Weights of a small transformer language model.
Size: 8 layers, width 768, MLP 3072 squared ReLU, vocabulary 42945, 125M parameters.
Architecture: no biases in attention or MLP, untied embeddings.
Training: a variant of Muon for these matrices, 1088M tokens, 8301 steps.
Each number is 50 + 15 x the weight over its row's rms, rounded and kept within 0 to 99. Layers, rows and columns count from 0. The size before them is the row's rms in percent of the matrix's.

# layer 5 MLP down (transposed), 3072x768, rms 0.0329, rows 1507-1543, columns 576-671
114:59 57 44 59 36 61 32 57 26 35 42 56 43 45 34 44 39 69 48 43 63 39 57 45 58 57 44 65 48 52 27 73 47 50 33 59 53 45 43 51 45 28 51 54 30 43 71 65 45 68 62 34 21 42 62 46 57 71 55 59 29 99 67 63 67 70 55 48 82 38 51 53 58 79 52 46 61 56 45 48 35 29 36 41 64 47 39 35 39 84 69 71 45 47 51 49
106:15 62 55 65 13 65 47 49 61 37 69 67 53 54 33 36 68 65 63 58 73 79 53 54 56 58 67 65 55 58 26 50 33 41 34 59 32 54 30 45 45 18 60 62 46 19 51 36 53 67 56 59 55 66 44 57 38 39 49 27 51 28 65 30 78 41 63 41 54 30 66 18 31 63 42 63 66 63 66 42 58 59 79 39 39 57 43 35 74 43 19 24 58 92 76 61
097:80 55 66 58 45 36 49 22 68 53 54 57 58 44 82 41 41 44 48 49 38 48 41 64 36 64 50 73 38 51 70 55 42 24 50 41 59 71 55 49 69 68 23 40 44 64 39 67 61 71 40 88 26 52 57 51 16 64 35 53 47 20 48 45 46 59 36 36 53 55 31 49 87 55 48 58 65 46 40 35 33 48 49 33 59 36 13 60 56 35 62 60 59 20 53 62
097:36 28 72 86 73 48 68 51 44 58 69 62 39 61 59 53 43 21 48 28 63 91 66 57 63 53 41 67 42 46 51 55 76 42 45 26 54 47 47 27 55 31 49 69 50 47 55 64 53 42 46 59 44 30 61 63 29 58 37 47 40 79 78 29 57 25 65 50 75 54 65 44 34 82 57 72 50 65 26 45 64 61 54 70 48 26 02 83 63 16 28 25 55 61 33 33
090:24 70 61 16 36 48 45 84 52 37 64 66 17 50 39 50 60 56 32 60 38 48 63 56 37 41 42 80 32 54 59 23 64 31 48 28 47 42 52 33 32 76 63 41 41 66 64 39 43 52 60 31 40 45 40 27 19 29 50 52 55 61 29 43 36 51 71 51 47 56 46 49 47 28 67 59 55 41 75 14 42 41 35 29 69 71 34 70 44 62 30 42 41 50 72 26
100:71 40 42 50 47 27 77 32 42 57 26 53 40 35 38 42 67 52 57 47 58 53 46 66 42 18 58 54 44 38 39 47 43 44 46 78 53 40 34 44 84 70 57 47 56 10 45 62 77 59 48 73 43 47 62 59 34 54 28 42 76 52 37 60 48 56 37 43 47 35 54 38 99 29 87 51 65 62 74 60 39 14 43 49 35 49 51 63 53 54 42 44 50 41 38 54
101:70 24 61 38 37 40 92 81 48 60 27 76 78 41 51 50 52 78 55 46 20 48 53 80 63 53 42 50 33 41 49 64 66 72 74 63 64 14 73 51 35 66 38 51 63 21 17 76 68 15 48 67 57 62 52 63 30 50 51 45 47 40 32 36 55 41 56 24 45 60 41 70 59 43 54 27 47 59 45 77 73 43 34 52 62 38 49 51 24 40 33 83 29 52 46 61
089:65 39 48 52 68 27 28 71 50 62 56 57 45 47 55 41 31 58 46 39 66 43 67 50 60 30 70 36 51 49 30 51 23 40 50 37 44 48 36 64 34 41 60 56 59 43 79 44 46 43 68 82 77 28 47 39 46 53 46 56 46 29 24 47 51 49 35 27 60 62 41 58 65 83 44 36 41 45 74 69 53 64 73 41 54 35 38 48 66 61 63 38 54 53 43 69
101:50 46 66 32 49 74 64 46 55 72 80 63 55 40 51 56 66 32 31 57 52 43 64 62 08 40 27 54 64 48 49 45 35 33 57 28 33 63 58 58 43 28 51 43 32 54 35 37 54 59 51 45 76 62 36 55 75 47 24 46 63 35 23 64 42 69 30 43 29 54 17 33 35 47 55 41 78 48 48 16 28 34 52 42 44 54 43 46 68 59 53 42 42 48 77 20
101:62 35 19 42 48 59 43 57 76 65 52 56 46 43 70 38 25 67 43 72 49 29 46 61 50 42 57 47 62 54 46 39 35 26 46 50 33 36 38 73 31 66 50 80 61 53 60 52 44 17 57 62 58 46 53 60 67 71 55 47 58 63 58 37 37 55 25 84 35 33 60 44 66 54 56 67 43 55 47 31 53 43 47 64 30 40 43 45 49 68 44 56 62 45 60 47
087:61 67 41 46 61 35 41 25 37 41 55 53 58 65 39 56 68 45 54 44 39 84 70 65 29 26 44 55 29 31 51 68 32 54 53 37 45 49 44 57 52 52 15 67 46 55 32 32 55 53 36 22 70 33 39 58 71 95 23 72 43 50 35 23 29 44 53 53 33 48 75 58 85 71 75 40 48 38 49 42 55 62 27 55 65 32 28 41 10 39 40 44 61 43 22 60
099:19 32 63 30 60 45 62 54 56 52 62 46 63 50 37 42 37 71 61 46 52 42 38 56 63 62 61 49 12 44 53 69 38 35 60 58 43 61 47 30 29 49 17 43 51 64 35 57 67 51 60 52 51 73 42 46 56 62 19 60 50 71 38 61 53 70 32 29 67 07 49 47 52 71 24 38 64 74 85 80 61 54 51 54 70 54 32 21 60 72 28 35 43 52 62 50
089:46 39 38 58 57 62 60 42 05 42 59 64 55 58 57 74 70 38 31 35 51 48 55 69 63 39 52 46 40 55 77 41 49 61 69 53 44 76 75 53 75 37 48 61 36 28 57 63 42 31 61 10 50 35 54 65 53 55 63 76 64 44 53 41 55 52 46 39 48 60 58 59 41 43 60 51 29 48 47 49 66 46 42 57 10 69 56 62 48 68 40 55 71 84 58 46
085:58 30 36 49 61 54 61 45 56 58 52 39 21 44 37 63 67 33 25 50 63 55 34 50 34 74 37 37 66 46 45 46 32 38 64 41 61 66 31 34 59 36 57 55 76 45 40 56 87 40 23 42 40 44 39 60 57 01 50 54 63 61 41 40 71 40 40 51 55 29 64 66 67 40 39 44 44 34 50 42 78 78 35 31 53 30 53 63 60 91 29 46 74 73 55 50
069:27 59 45 30 40 42 58 48 52 70 34 44 62 76 52 51 33 48 46 52 55 45 52 36 32 48 57 70 54 74 48 43 63 66 39 14 43 66 47 23 15 23 71 31 52 47 83 65 10 34 75 48 31 40 63 48 55 19 56 48 53 54 50 48 34 47 31 46 77 30 36 45 33 52 57 48 66 44 73 44 63 20 61 67 63 59 59 44 41 75 56 59 65 49 50 81
095:52 50 51 53 56 44 58 20 33 41 25 48 43 64 22 59 55 13 55 28 52 43 57 63 42 33 41 38 71 58 40 58 44 44 21 40 51 49 63 26 66 68 60 34 44 83 52 51 44 49 22 68 32 46 53 36 25 41 40 61 41 75 47 44 40 20 60 69 55 28 50 67 51 37 40 39 66 54 52 13 46 61 53 42 56 46 44 73 55 40 59 67 25 63 33 41
111:60 43 67 27 60 76 54 61 29 42 53 32 44 64 57 23 48 44 48 54 45 30 59 48 53 62 79 44 29 60 53 47 62 69 63 57 61 53 61 43 74 54 22 46 43 42 32 84 57 38 46 61 44 34 16 39 37 28 32 56 52 65 50 78 63 43 53 54 49 27 75 45 59 61 30 66 60 65 52 48 46 44 55 67 70 31 33 41 37 31 66 45 32 53 65 56
081:84 47 26 50 68 57 69 57 23 56 52 48 42 50 57 60 38 75 62 42 36 39 33 39 65 54 50 65 38 56 50 50 51 37 48 37 47 82 67 53 59 56 64 53 50 69 65 21 26 52 41 60 67 25 43 57 43 52 45 31 48 39 63 32 70 74 61 40 55 62 23 34 40 65 54 29 44 34 26 41 41 36 26 60 41 67 69 56 61 65 75 55 58 59 66 53
096:52 71 52 20 22 38 66 47 21 77 60 50 43 48 61 62 35 52 45 23 63 73 72 42 49 66 75 69 68 34 21 52 43 22 79 68 70 46 34 52 48 58 48 25 22 76 58 31 42 42 32 51 72 30 56 36 45 52 51 46 28 40 44 52 65 61 36 64 39 50 54 56 32 42 57 38 61 53 42 32 56 40 48 61 23 91 54 47 49 60 63 72 26 13 70 25
074:40 70 57 41 48 40 27 59 70 50 54 40 54 56 65 65 53 49 61 32 60 72 60 51 56 43 54 36 52 58 37 31 61 62 52 51 47 65 49 55 60 45 58 56 42 51 65 55 52 65 45 55 50 36 54 54 61 54 44 45 60 78 49 65 31 72 35 74 27 66 48 71 60 44 53 56 68 33 44 77 58 44 37 28 53 91 61 48 17 47 56 16 28 74 57 72
093:37 28 45 40 42 63 59 69 32 59 56 29 41 34 40 79 52 46 48 35 50 52 28 58 57 84 41 47 28 33 39 67 60 48 63 57 46 37 31 55 63 09 60 36 52 49 53 39 55 60 43 28 31 56 45 46 51 56 54 57 51 48 79 39 60 69 42 31 55 57 74 53 65 67 28 62 49 44 36 67 41 48 19 50 73 31 72 54 40 42 65 53 50 61 54 52
102:46 54 56 33 49 46 49 38 60 47 33 52 49 45 37 53 28 33 47 63 77 35 57 56 45 79 58 45 29 43 45 20 58 52 46 43 48 51 61 57 53 26 70 47 24 45 49 47 55 49 37 59 37 44 62 39 46 31 66 40 64 86 62 28 61 41 38 40 60 31 74 52 12 52 41 57 27 49 62 56 94 57 62 34 42 59 55 12 26 52 44 69 39 50 41 29
102:39 64 59 42 40 21 46 38 50 70 30 61 50 74 27 52 50 49 54 60 43 50 25 26 62 46 35 24 64 48 27 59 68 66 44 43 66 45 61 57 30 63 63 27 53 57 54 59 61 50 60 53 20 53 76 68 52 47 32 49 55 47 42 48 68 51 61 51 59 34 57 72 16 74 63 60 67 48 23 38 45 32 46 49 32 48 73 59 30 53 19 52 55 37 48 36
108:56 36 52 46 44 42 69 16 59 31 75 52 54 62 64 58 52 42 30 61 80 37 64 45 31 31 65 53 69 28 16 37 30 51 45 58 25 58 38 37 35 57 51 40 57 42 58 59 65 49 55 57 37 35 37 52 36 70 43 47 25 45 66 78 51 40 40 46 52 41 48 39 74 74 55 57 54 15 51 62 54 63 60 61 25 59 50 65 51 55 43 36 48 64 71 39
097:44 51 35 61 70 44 52 66 30 55 51 70 51 75 54 55 45 13 42 39 37 32 45 49 45 50 51 40 43 33 43 52 30 48 45 59 22 41 47 29 75 62 82 58 29 42 68 53 37 30 39 38 58 05 52 44 28 50 35 64 51 67 62 55 43 63 48 65 64 57 22 62 37 35 66 35 54 35 61 56 88 63 50 49 76 49 80 42 40 52 39 21 64 68 57 69
101:56 66 63 55 60 17 70 31 52 75 49 69 44 65 37 22 54 34 66 72 44 49 81 58 49 66 40 60 57 43 54 59 39 35 30 57 30 65 63 56 58 42 73 47 44 50 36 31 56 48 43 25 24 38 49 48 53 68 76 36 94 50 73 42 78 37 55 57 56 45 56 41 35 61 62 57 59 54 35 73 41 47 39 28 61 47 79 24 60 46 35 36 62 44 68 26
092:44 61 36 54 63 57 42 13 57 49 38 20 28 38 33 62 52 78 57 49 44 46 55 38 40 41 72 64 57 47 35 49 26 46 42 50 64 44 74 29 42 39 54 15 54 62 23 18 52 55 33 56 55 50 61 58 68 53 51 56 70 61 44 53 39 62 62 68 57 48 19 42 55 62 38 58 49 29 32 41 53 54 55 49 31 55 37 57 43 45 39 55 71 72 37 43
102:54 21 44 42 30 45 66 49 38 27 16 30 71 51 57 37 57 27 62 49 34 33 20 56 64 23 64 39 36 55 66 50 51 51 57 81 73 38 31 47 71 51 48 74 18 57 24 41 53 54 60 47 55 36 47 31 35 50 52 43 67 53 63 47 42 44 56 44 28 34 37 38 50 50 64 36 59 48 53 48 55 88 56 51 55 69 70 47 20 44 50 45 45 51 83 40
110:41 58 63 39 41 67 39 41 53 63 36 37 27 66 54 37 71 59 56 60 37 52 60 62 51 59 23 24 34 35 25 57 38 53 42 55 73 52 38 72 74 33 33 36 55 66 35 24 45 56 38 54 46 49 42 33 79 53 24 38 64 50 54 59 42 56 68 31 39 15 34 35 60 37 60 57 62 62 56 66 50 64 44 46 42 72 47 36 65 46 75 18 52 35 56 37
101:51 72 37 89 54 50 79 49 42 50 43 44 51 50 68 42 59 79 57 67 52 73 84 66 48 75 47 66 29 60 49 43 73 48 65 48 58 59 42 71 26 61 29 48 62 38 35 46 47 75 48 69 33 77 64 38 38 51 47 45 36 53 23 50 46 35 33 25 39 52 51 42 46 76 42 55 60 39 29 46 52 53 61 43 60 37 71 75 47 55 34 41 53 50 28 41
100:34 39 26 47 50 69 66 79 57 46 21 49 44 30 45 31 49 45 64 54 35 34 37 66 65 43 65 57 60 20 42 37 62 56 14 71 50 70 25 60 32 53 41 52 82 38 45 40 71 62 71 59 39 43 55 65 92 30 49 68 49 29 26 42 10 68 72 34 32 37 45 55 56 30 72 66 45 62 29 49 47 40 53 39 48 55 52 52 30 13 68 40 42 66 56 48
085:46 53 27 70 23 33 29 73 79 28 46 30 50 59 74 47 58 40 50 42 56 50 80 42 59 31 32 32 67 39 59 55 51 34 46 62 42 38 62 55 61 53 54 38 72 46 39 38 53 45 45 53 32 30 42 58 39 57 71 51 29 66 65 36 40 43 56 41 54 18 27 33 42 56 47 86 47 56 38 49 60 34 57 12 48 66 43 46 53 29 49 66 65 50 46 54
088:62 80 47 39 44 36 27 55 29 45 37 37 40 53 77 42 57 54 40 62 82 27 53 61 53 30 58 24 43 43 55 32 70 62 38 58 53 53 51 51 49 25 57 39 67 48 51 51 46 54 68 40 56 24 39 65 42 44 65 36 56 19 58 37 59 53 57 47 56 50 56 49 58 55 57 30 55 49 42 41 69 45 46 44 31 28 55 28 65 65 61 43 41 37 37 63
102:71 38 45 62 29 47 66 39 71 50 56 47 62 50 41 64 60 24 41 52 44 77 65 85 63 31 53 61 16 45 63 40 66 39 39 68 78 64 54 42 67 78 65 59 86 49 45 53 64 46 57 57 47 59 38 43 38 58 57 40 67 19 51 41 44 49 29 68 50 43 60 52 26 67 35 54 69 55 56 63 29 40 80 26 62 41 48 33 55 63 60 36 42 52 46 55
107:37 46 46 43 53 44 26 47 14 53 67 30 46 68 30 29 35 49 48 30 50 53 57 47 47 37 58 35 63 88 50 63 58 37 78 27 60 78 53 43 46 40 39 57 59 35 25 62 49 34 66 48 73 67 63 49 59 48 47 61 20 67 76 46 40 42 54 45 23 66 45 36 61 57 50 31 34 45 57 36 42 64 59 50 30 68 37 72 67 62 31 60 41 79 67 63
099:55 66 58 30 37 56 86 64 61 49 21 39 53 27 33 43 62 60 58 35 43 29 35 68 57 06 61 54 67 45 31 55 80 36 42 47 36 58 67 80 21 51 51 33 62 34 58 54 59 45 47 34 54 54 53 17 38 31 44 44 48 50 39 50 65 59 29 52 77 53 52 58 57 40 16 41 46 31 26 37 50 62 33 41 64 54 12 52 74 54 36 46 81 32 42 44
097:46 42 40 62 54 41 42 39 67 54 33 27 43 42 66 66 77 78 40 38 67 31 43 38 29 65 55 81 61 41 29 22 43 50 47 64 46 46 55 32 41 63 27 73 61 63 53 23 60 56 58 59 45 45 28 45 61 67 37 38 52 49 44 55 81 45 75 38 74 24 44 38 43 63 63 69 57 69 50 63 10 33 45 71 24 54 48 45 66 37 42 26 53 22 16 57
# layer 5 MLP up, 3072x768, rms 0.034, rows 1508-1543, columns 576-671
105:66 43 49 41 30 58 26 74 59 42 60 87 65 69 47 45 41 35 41 14 62 69 50 68 60 35 60 42 54 81 59 39 24 54 43 54 41 40 38 41 42 54 60 58 57 47 49 22 43 37 50 59 45 59 58 57 24 53 48 41 64 26 50 54 68 34 35 43 58 08 54 57 55 71 63 34 54 42 52 58 38 47 44 39 40 34 46 52 45 40 49 23 58 35 27 84
092:43 45 39 36 81 82 77 33 82 64 32 59 56 65 46 56 55 49 52 74 42 37 55 51 47 85 66 64 62 02 41 59 46 58 37 56 64 61 58 15 35 40 46 24 28 60 52 59 69 54 65 60 38 54 54 61 31 50 40 82 54 69 51 71 16 37 51 22 75 94 72 27 34 40 64 49 62 27 40 76 33 46 54 65 51 60 34 36 48 75 42 53 28 53 41 41
097:63 54 27 40 48 55 56 29 51 67 16 67 31 42 43 59 55 42 58 23 46 42 20 36 61 33 66 33 64 61 39 57 64 67 48 82 30 59 55 21 32 47 47 46 41 56 55 55 61 39 32 33 51 55 59 25 54 58 36 46 68 49 66 29 47 51 51 44 58 66 29 56 87 56 73 37 77 52 55 37 38 39 48 40 53 52 49 44 39 63 35 51 38 29 49 46
099:26 50 65 77 57 43 39 56 33 23 70 26 55 45 37 48 51 32 65 45 49 48 49 49 28 45 52 44 38 60 51 21 58 49 18 45 74 56 43 42 54 60 69 41 49 51 40 46 64 32 54 56 40 41 40 35 70 58 53 57 57 50 47 19 32 43 29 36 50 47 51 71 47 79 53 47 43 56 44 36 24 76 41 50 46 46 72 63 65 49 24 50 29 61 58 43
096:56 33 58 55 60 61 40 42 49 54 68 52 53 39 50 36 35 62 38 45 26 32 65 52 54 80 56 76 49 51 66 42 45 69 45 44 25 38 85 36 52 49 68 52 49 36 67 60 55 52 49 36 58 35 25 45 76 56 57 58 28 67 41 71 55 59 55 33 45 42 50 61 56 68 42 41 43 34 68 58 61 40 46 58 67 59 45 38 29 72 63 57 83 60 57 58
101:30 37 36 47 49 25 36 37 30 63 59 57 32 57 57 53 60 25 16 20 35 55 24 39 49 66 36 43 67 26 51 71 69 48 73 33 47 57 38 65 41 45 90 51 66 58 47 56 30 59 25 50 42 62 40 64 38 53 68 24 87 15 66 50 70 58 45 50 40 50 49 78 59 55 32 36 82 51 42 35 47 51 29 75 46 73 60 68 64 69 39 46 45 43 50 40
093:46 68 33 38 12 72 50 50 59 67 63 59 58 66 17 55 44 44 58 38 44 44 65 54 41 85 59 48 53 49 65 50 69 42 45 53 42 61 74 55 30 53 53 60 66 81 69 45 33 46 52 53 35 57 50 13 60 73 59 61 47 52 41 57 48 16 59 34 36 20 65 70 52 52 29 42 71 22 41 19 58 42 40 46 30 54 45 54 32 71 52 49 39 65 61 78
097:39 79 65 32 67 55 54 45 52 60 74 47 60 51 67 61 38 31 54 67 31 37 93 40 70 77 79 62 35 32 31 42 53 57 48 45 50 66 43 32 46 55 57 28 15 29 53 37 64 40 53 62 51 26 44 55 32 45 50 67 56 64 59 46 33 62 45 72 62 15 52 61 33 39 70 67 53 41 56 71 41 58 57 52 72 38 62 53 52 42 52 69 60 60 19 47
099:64 65 40 49 57 62 40 42 49 24 59 34 41 44 24 40 70 37 77 62 45 28 38 48 36 58 35 61 50 48 28 64 49 32 50 61 73 47 65 36 38 50 40 49 51 37 59 27 57 56 39 46 63 39 81 71 43 58 64 40 75 51 59 62 65 48 43 74 30 59 64 68 42 66 44 61 69 47 58 42 69 68 52 22 79 47 31 42 48 49 31 42 50 38 25 47
094:38 54 24 46 54 41 59 78 42 50 45 62 68 46 65 27 52 68 43 49 55 60 41 53 39 49 44 62 34 78 45 48 70 40 66 39 44 58 60 50 22 29 62 37 35 62 43 39 82 35 21 73 37 68 63 46 44 43 28 46 68 44 74 39 26 48 64 23 45 13 65 57 58 31 38 51 60 29 13 74 34 79 27 54 59 70 64 64 36 49 75 56 84 70 72 37
100:51 66 76 53 42 61 46 65 49 23 59 24 57 61 61 32 49 78 39 45 71 47 47 66 49 51 32 38 57 58 39 52 53 43 69 58 46 57 61 43 42 34 44 73 40 03 52 36 44 19 73 54 91 43 59 31 56 24 44 56 70 42 34 59 33 63 51 33 48 58 54 67 60 59 64 45 56 61 84 60 81 48 61 37 36 60 57 66 41 60 31 44 49 50 49 74
091:48 49 51 38 75 54 91 52 15 48 76 23 39 66 62 57 26 61 27 26 73 43 68 56 58 33 39 67 58 56 67 32 40 81 66 44 59 67 72 36 61 41 60 46 76 61 55 69 57 51 14 49 44 75 58 57 51 39 44 69 60 20 40 39 43 45 60 51 31 38 58 62 65 31 32 56 33 68 44 53 48 40 51 66 54 72 39 32 61 37 43 57 66 38 31 54
091:46 51 48 28 33 40 33 35 74 36 26 54 74 87 75 48 29 55 28 57 67 44 33 67 57 63 32 52 60 68 60 51 56 40 57 13 52 60 52 57 30 47 33 92 69 46 44 43 23 18 77 47 61 99 68 67 52 44 28 67 53 46 32 47 59 55 57 33 53 62 57 18 46 33 51 61 19 69 56 46 84 69 34 66 60 60 43 16 63 56 32 29 50 62 29 46
094:47 22 62 50 45 43 32 50 33 38 65 52 66 54 38 46 44 59 44 44 52 81 32 49 37 53 46 45 34 54 65 56 66 43 26 58 84 34 43 62 54 65 54 44 55 24 36 31 60 54 66 81 39 33 54 40 36 87 49 57 53 39 39 21 57 26 58 47 33 77 28 27 56 72 39 68 50 74 38 44 58 41 44 34 60 14 63 52 66 46 45 51 42 81 23 61
102:35 32 52 51 68 63 40 48 34 53 42 80 56 57 26 53 43 44 53 72 57 28 47 72 45 07 41 65 44 47 35 73 47 39 70 52 40 32 29 36 33 37 54 48 29 54 50 46 67 28 31 17 40 39 59 90 25 60 51 43 76 54 46 37 78 64 50 69 57 47 42 55 53 43 60 39 44 56 42 62 60 81 36 66 43 30 60 73 48 61 55 57 36 33 63 33
108:38 58 52 38 49 33 47 37 42 57 32 39 55 49 52 40 68 60 43 60 33 62 68 37 52 58 64 34 72 48 36 58 35 47 23 71 40 34 32 54 60 61 35 51 69 42 51 17 14 16 68 51 45 53 70 59 91 38 37 51 34 37 62 51 81 34 56 80 71 49 50 36 68 27 31 44 69 81 58 42 59 44 55 77 52 31 49 47 22 51 15 46 57 27 25 80
097:38 33 45 34 38 66 36 63 45 53 56 41 32 75 60 91 31 26 34 65 48 46 78 47 64 43 39 24 99 34 73 43 30 67 46 42 47 32 47 46 40 53 61 37 48 69 69 62 65 72 50 59 62 52 26 73 55 44 42 70 54 32 48 39 22 43 77 43 61 60 64 33 45 47 34 71 47 28 61 50 47 71 33 61 58 25 60 70 48 50 62 40 68 26 49 29
095:86 57 66 90 26 62 43 51 55 38 53 59 44 41 51 91 43 67 23 72 52 55 69 58 58 35 27 40 36 26 47 48 31 54 47 68 44 49 49 77 46 42 50 79 42 15 63 14 65 65 60 36 77 43 51 41 33 56 48 49 51 61 59 44 53 57 34 45 66 64 47 63 48 46 45 58 54 52 62 39 60 41 48 69 30 32 57 58 54 70 50 69 10 52 67 35
084:60 36 45 32 52 38 15 48 48 50 48 53 33 62 86 64 83 55 55 29 40 25 45 64 39 54 50 53 34 41 28 57 39 71 75 51 61 37 46 72 41 61 36 53 53 42 44 51 80 77 50 53 30 53 67 33 64 31 38 37 30 34 43 50 46 39 41 51 72 29 39 55 52 37 49 36 31 50 62 32 75 63 51 12 36 33 60 54 39 62 30 74 73 49 60 31
097:49 08 48 26 54 48 57 52 57 68 57 41 52 34 57 58 50 56 51 60 48 40 65 64 26 66 49 47 67 16 45 30 51 66 41 56 57 53 67 47 53 53 46 36 43 27 35 46 78 47 40 48 32 48 48 52 75 38 41 43 27 55 39 45 03 29 37 54 63 46 25 38 43 25 32 43 55 68 54 69 57 71 62 54 25 43 70 47 45 48 82 77 48 71 24 46
098:63 32 40 46 80 50 54 59 59 74 65 66 42 54 57 43 45 38 19 35 59 13 40 53 61 38 56 40 57 46 47 85 54 76 40 66 31 47 51 70 17 53 49 62 39 53 47 28 27 43 59 62 58 48 48 52 50 59 35 70 58 52 63 49 26 41 48 59 53 63 43 50 45 45 35 45 53 45 54 49 59 44 68 36 54 21 40 33 67 70 37 60 20 51 72 56
102:50 49 51 54 83 54 51 65 44 27 43 68 46 58 46 96 51 63 35 34 54 37 50 48 61 55 57 56 51 41 38 34 62 38 53 64 58 61 48 56 78 39 34 36 56 44 91 72 57 28 60 39 50 40 60 34 50 45 69 54 43 41 74 68 37 27 72 39 53 61 55 64 37 53 54 55 41 55 48 38 50 42 55 43 41 32 59 74 43 63 30 72 61 51 37 36
101:50 55 61 77 73 70 62 40 47 62 63 56 66 51 45 39 68 30 43 60 55 38 54 00 63 79 47 55 63 48 61 56 57 55 55 40 54 41 62 50 58 64 57 66 56 43 33 61 77 26 48 54 31 38 50 62 52 44 60 52 29 42 66 36 47 41 41 22 28 46 50 55 46 74 54 61 57 42 76 46 58 78 65 56 62 87 60 50 48 35 49 44 68 44 61 61
099:35 40 50 57 55 33 39 42 74 54 54 40 40 64 31 71 41 52 34 46 69 87 77 55 59 65 51 37 51 53 61 17 63 28 45 68 54 44 26 53 15 37 43 57 75 38 41 69 59 32 39 42 35 45 49 52 42 41 34 76 48 44 51 49 31 61 24 53 40 43 64 61 53 50 16 45 35 68 36 27 35 42 72 55 55 58 63 55 53 47 37 44 38 43 60 38
100:69 51 47 64 53 45 44 72 92 46 48 69 68 50 28 51 41 57 30 57 45 43 40 61 55 63 42 64 72 48 72 44 47 52 34 67 51 62 76 21 40 53 32 53 57 48 72 67 68 56 50 37 42 36 57 53 54 27 50 53 42 33 28 66 32 71 16 29 72 47 45 17 66 30 44 77 65 35 69 55 51 37 38 22 26 67 65 36 49 52 53 61 56 52 38 45
094:49 63 63 69 39 44 78 75 43 63 49 37 30 37 53 33 70 60 62 51 18 37 51 28 47 33 41 52 38 69 41 47 33 70 38 64 35 32 86 49 40 41 34 90 42 44 56 61 53 63 69 65 37 13 42 46 18 52 55 58 47 45 50 61 57 53 40 52 55 52 75 47 45 61 58 46 85 60 16 42 28 46 60 57 48 40 46 36 59 65 66 77 74 17 30 50
097:59 59 19 45 43 40 66 55 60 41 55 57 28 42 64 68 69 61 26 53 77 42 75 63 46 30 26 41 29 46 25 48 63 71 61 29 28 41 32 18 56 47 49 59 53 66 37 61 49 43 26 84 76 47 33 60 37 16 72 41 37 45 68 48 52 63 50 39 49 48 51 42 40 80 18 59 45 35 39 41 55 58 74 55 87 58 50 45 24 73 57 63 53 75 50 53
110:33 73 69 53 23 73 55 63 26 51 86 43 53 61 39 30 61 38 53 54 64 70 55 26 33 42 33 56 15 43 43 33 40 78 54 71 48 34 62 43 17 63 53 48 41 54 71 30 43 47 34 42 41 44 40 46 49 32 61 44 66 54 63 51 48 25 37 46 63 23 64 63 65 29 70 37 47 59 39 50 85 63 33 36 65 25 49 51 73 46 48 39 57 36 75 38
095:52 45 73 35 59 61 51 61 45 56 41 46 46 52 48 82 35 48 40 20 42 32 32 56 36 20 79 67 48 16 58 61 29 56 38 62 34 58 40 70 47 36 38 29 10 40 47 46 66 18 42 45 71 51 45 41 59 66 35 39 60 20 56 71 68 46 52 45 30 86 43 69 39 41 30 39 29 51 29 66 37 74 36 62 43 30 62 44 44 47 41 46 15 74 40 51
098:73 32 75 70 50 38 47 50 68 64 27 42 61 59 61 60 76 44 36 57 53 37 61 30 40 44 57 60 50 39 54 54 58 67 56 53 52 46 72 31 63 53 41 44 41 20 54 49 60 60 72 25 72 61 47 79 32 27 26 56 61 66 53 47 47 99 66 30 18 57 48 66 58 50 58 35 52 52 32 57 24 51 51 51 64 57 56 54 47 28 70 38 63 59 63 29
091:45 51 40 34 54 54 69 50 36 32 64 33 47 38 47 89 43 36 53 47 56 38 59 43 26 37 67 47 35 58 58 18 63 71 49 63 38 67 48 41 50 48 63 27 24 55 46 66 52 35 46 49 58 60 54 27 55 43 24 53 46 71 52 67 55 25 20 26 48 29 43 42 66 47 59 41 67 51 44 32 66 68 26 76 71 38 56 49 69 19 62 34 47 59 69 48
092:37 13 36 49 57 62 41 51 48 57 35 56 37 61 22 54 81 20 17 40 38 27 37 59 39 54 55 30 52 51 48 39 38 50 33 54 56 89 61 53 35 69 56 47 45 62 70 29 36 83 61 55 50 69 44 38 45 67 69 66 52 37 54 55 61 43 69 31 27 57 47 53 43 46 61 50 62 49 43 37 68 52 53 55 62 57 58 58 58 73 47 56 69 45 59 81
107:51 64 66 41 25 47 41 40 57 20 72 36 51 72 49 81 28 74 53 44 29 64 63 38 53 48 39 65 44 57 74 86 57 51 62 16 61 64 69 34 52 74 49 62 61 58 62 41 54 47 53 54 57 63 44 68 37 40 51 52 71 56 45 46 68 34 24 51 15 23 69 34 40 53 47 57 46 52 51 57 50 63 50 66 48 55 44 44 57 50 43 38 62 52 66 39
105:58 53 45 68 74 44 72 52 21 51 71 79 58 54 27 60 38 17 51 57 78 44 32 24 83 51 40 49 68 56 33 50 52 31 70 44 65 72 76 44 72 58 57 46 58 38 20 50 59 52 46 52 47 40 58 55 52 34 16 27 37 78 64 63 39 41 53 44 28 56 83 66 71 37 40 44 46 39 57 50 43 66 64 29 62 39 46 39 46 54 58 59 70 62 26 48
106:57 74 43 66 56 72 33 48 56 24 71 56 64 64 34 45 54 54 53 29 58 50 51 66 32 43 40 78 55 47 47 72 52 68 38 44 47 52 63 49 46 35 68 41 47 66 37 37 60 52 52 53 19 34 38 50 35 34 70 57 44 60 34 21 16 29 60 54 65 40 75 55 75 76 44 48 31 63 38 44 54 42 28 62 73 46 50 42 66 60 54 35 48 36 60 48
094:51 61 67 70 41 31 84 44 59 51 60 21 57 44 79 42 57 49 49 49 44 67 36 40 30 47 03 61 49 22 57 28 87 44 56 55 69 51 77 30 39 51 43 56 36 31 47 48 58 58 59 57 43 63 57 46 29 60 39 61 69 73 23 56 33 54 52 75 47 69 88 35 36 39 49 60 29 74 50 51 80 41 27 35 56 52 61 74 31 57 60 78 68 83 25 27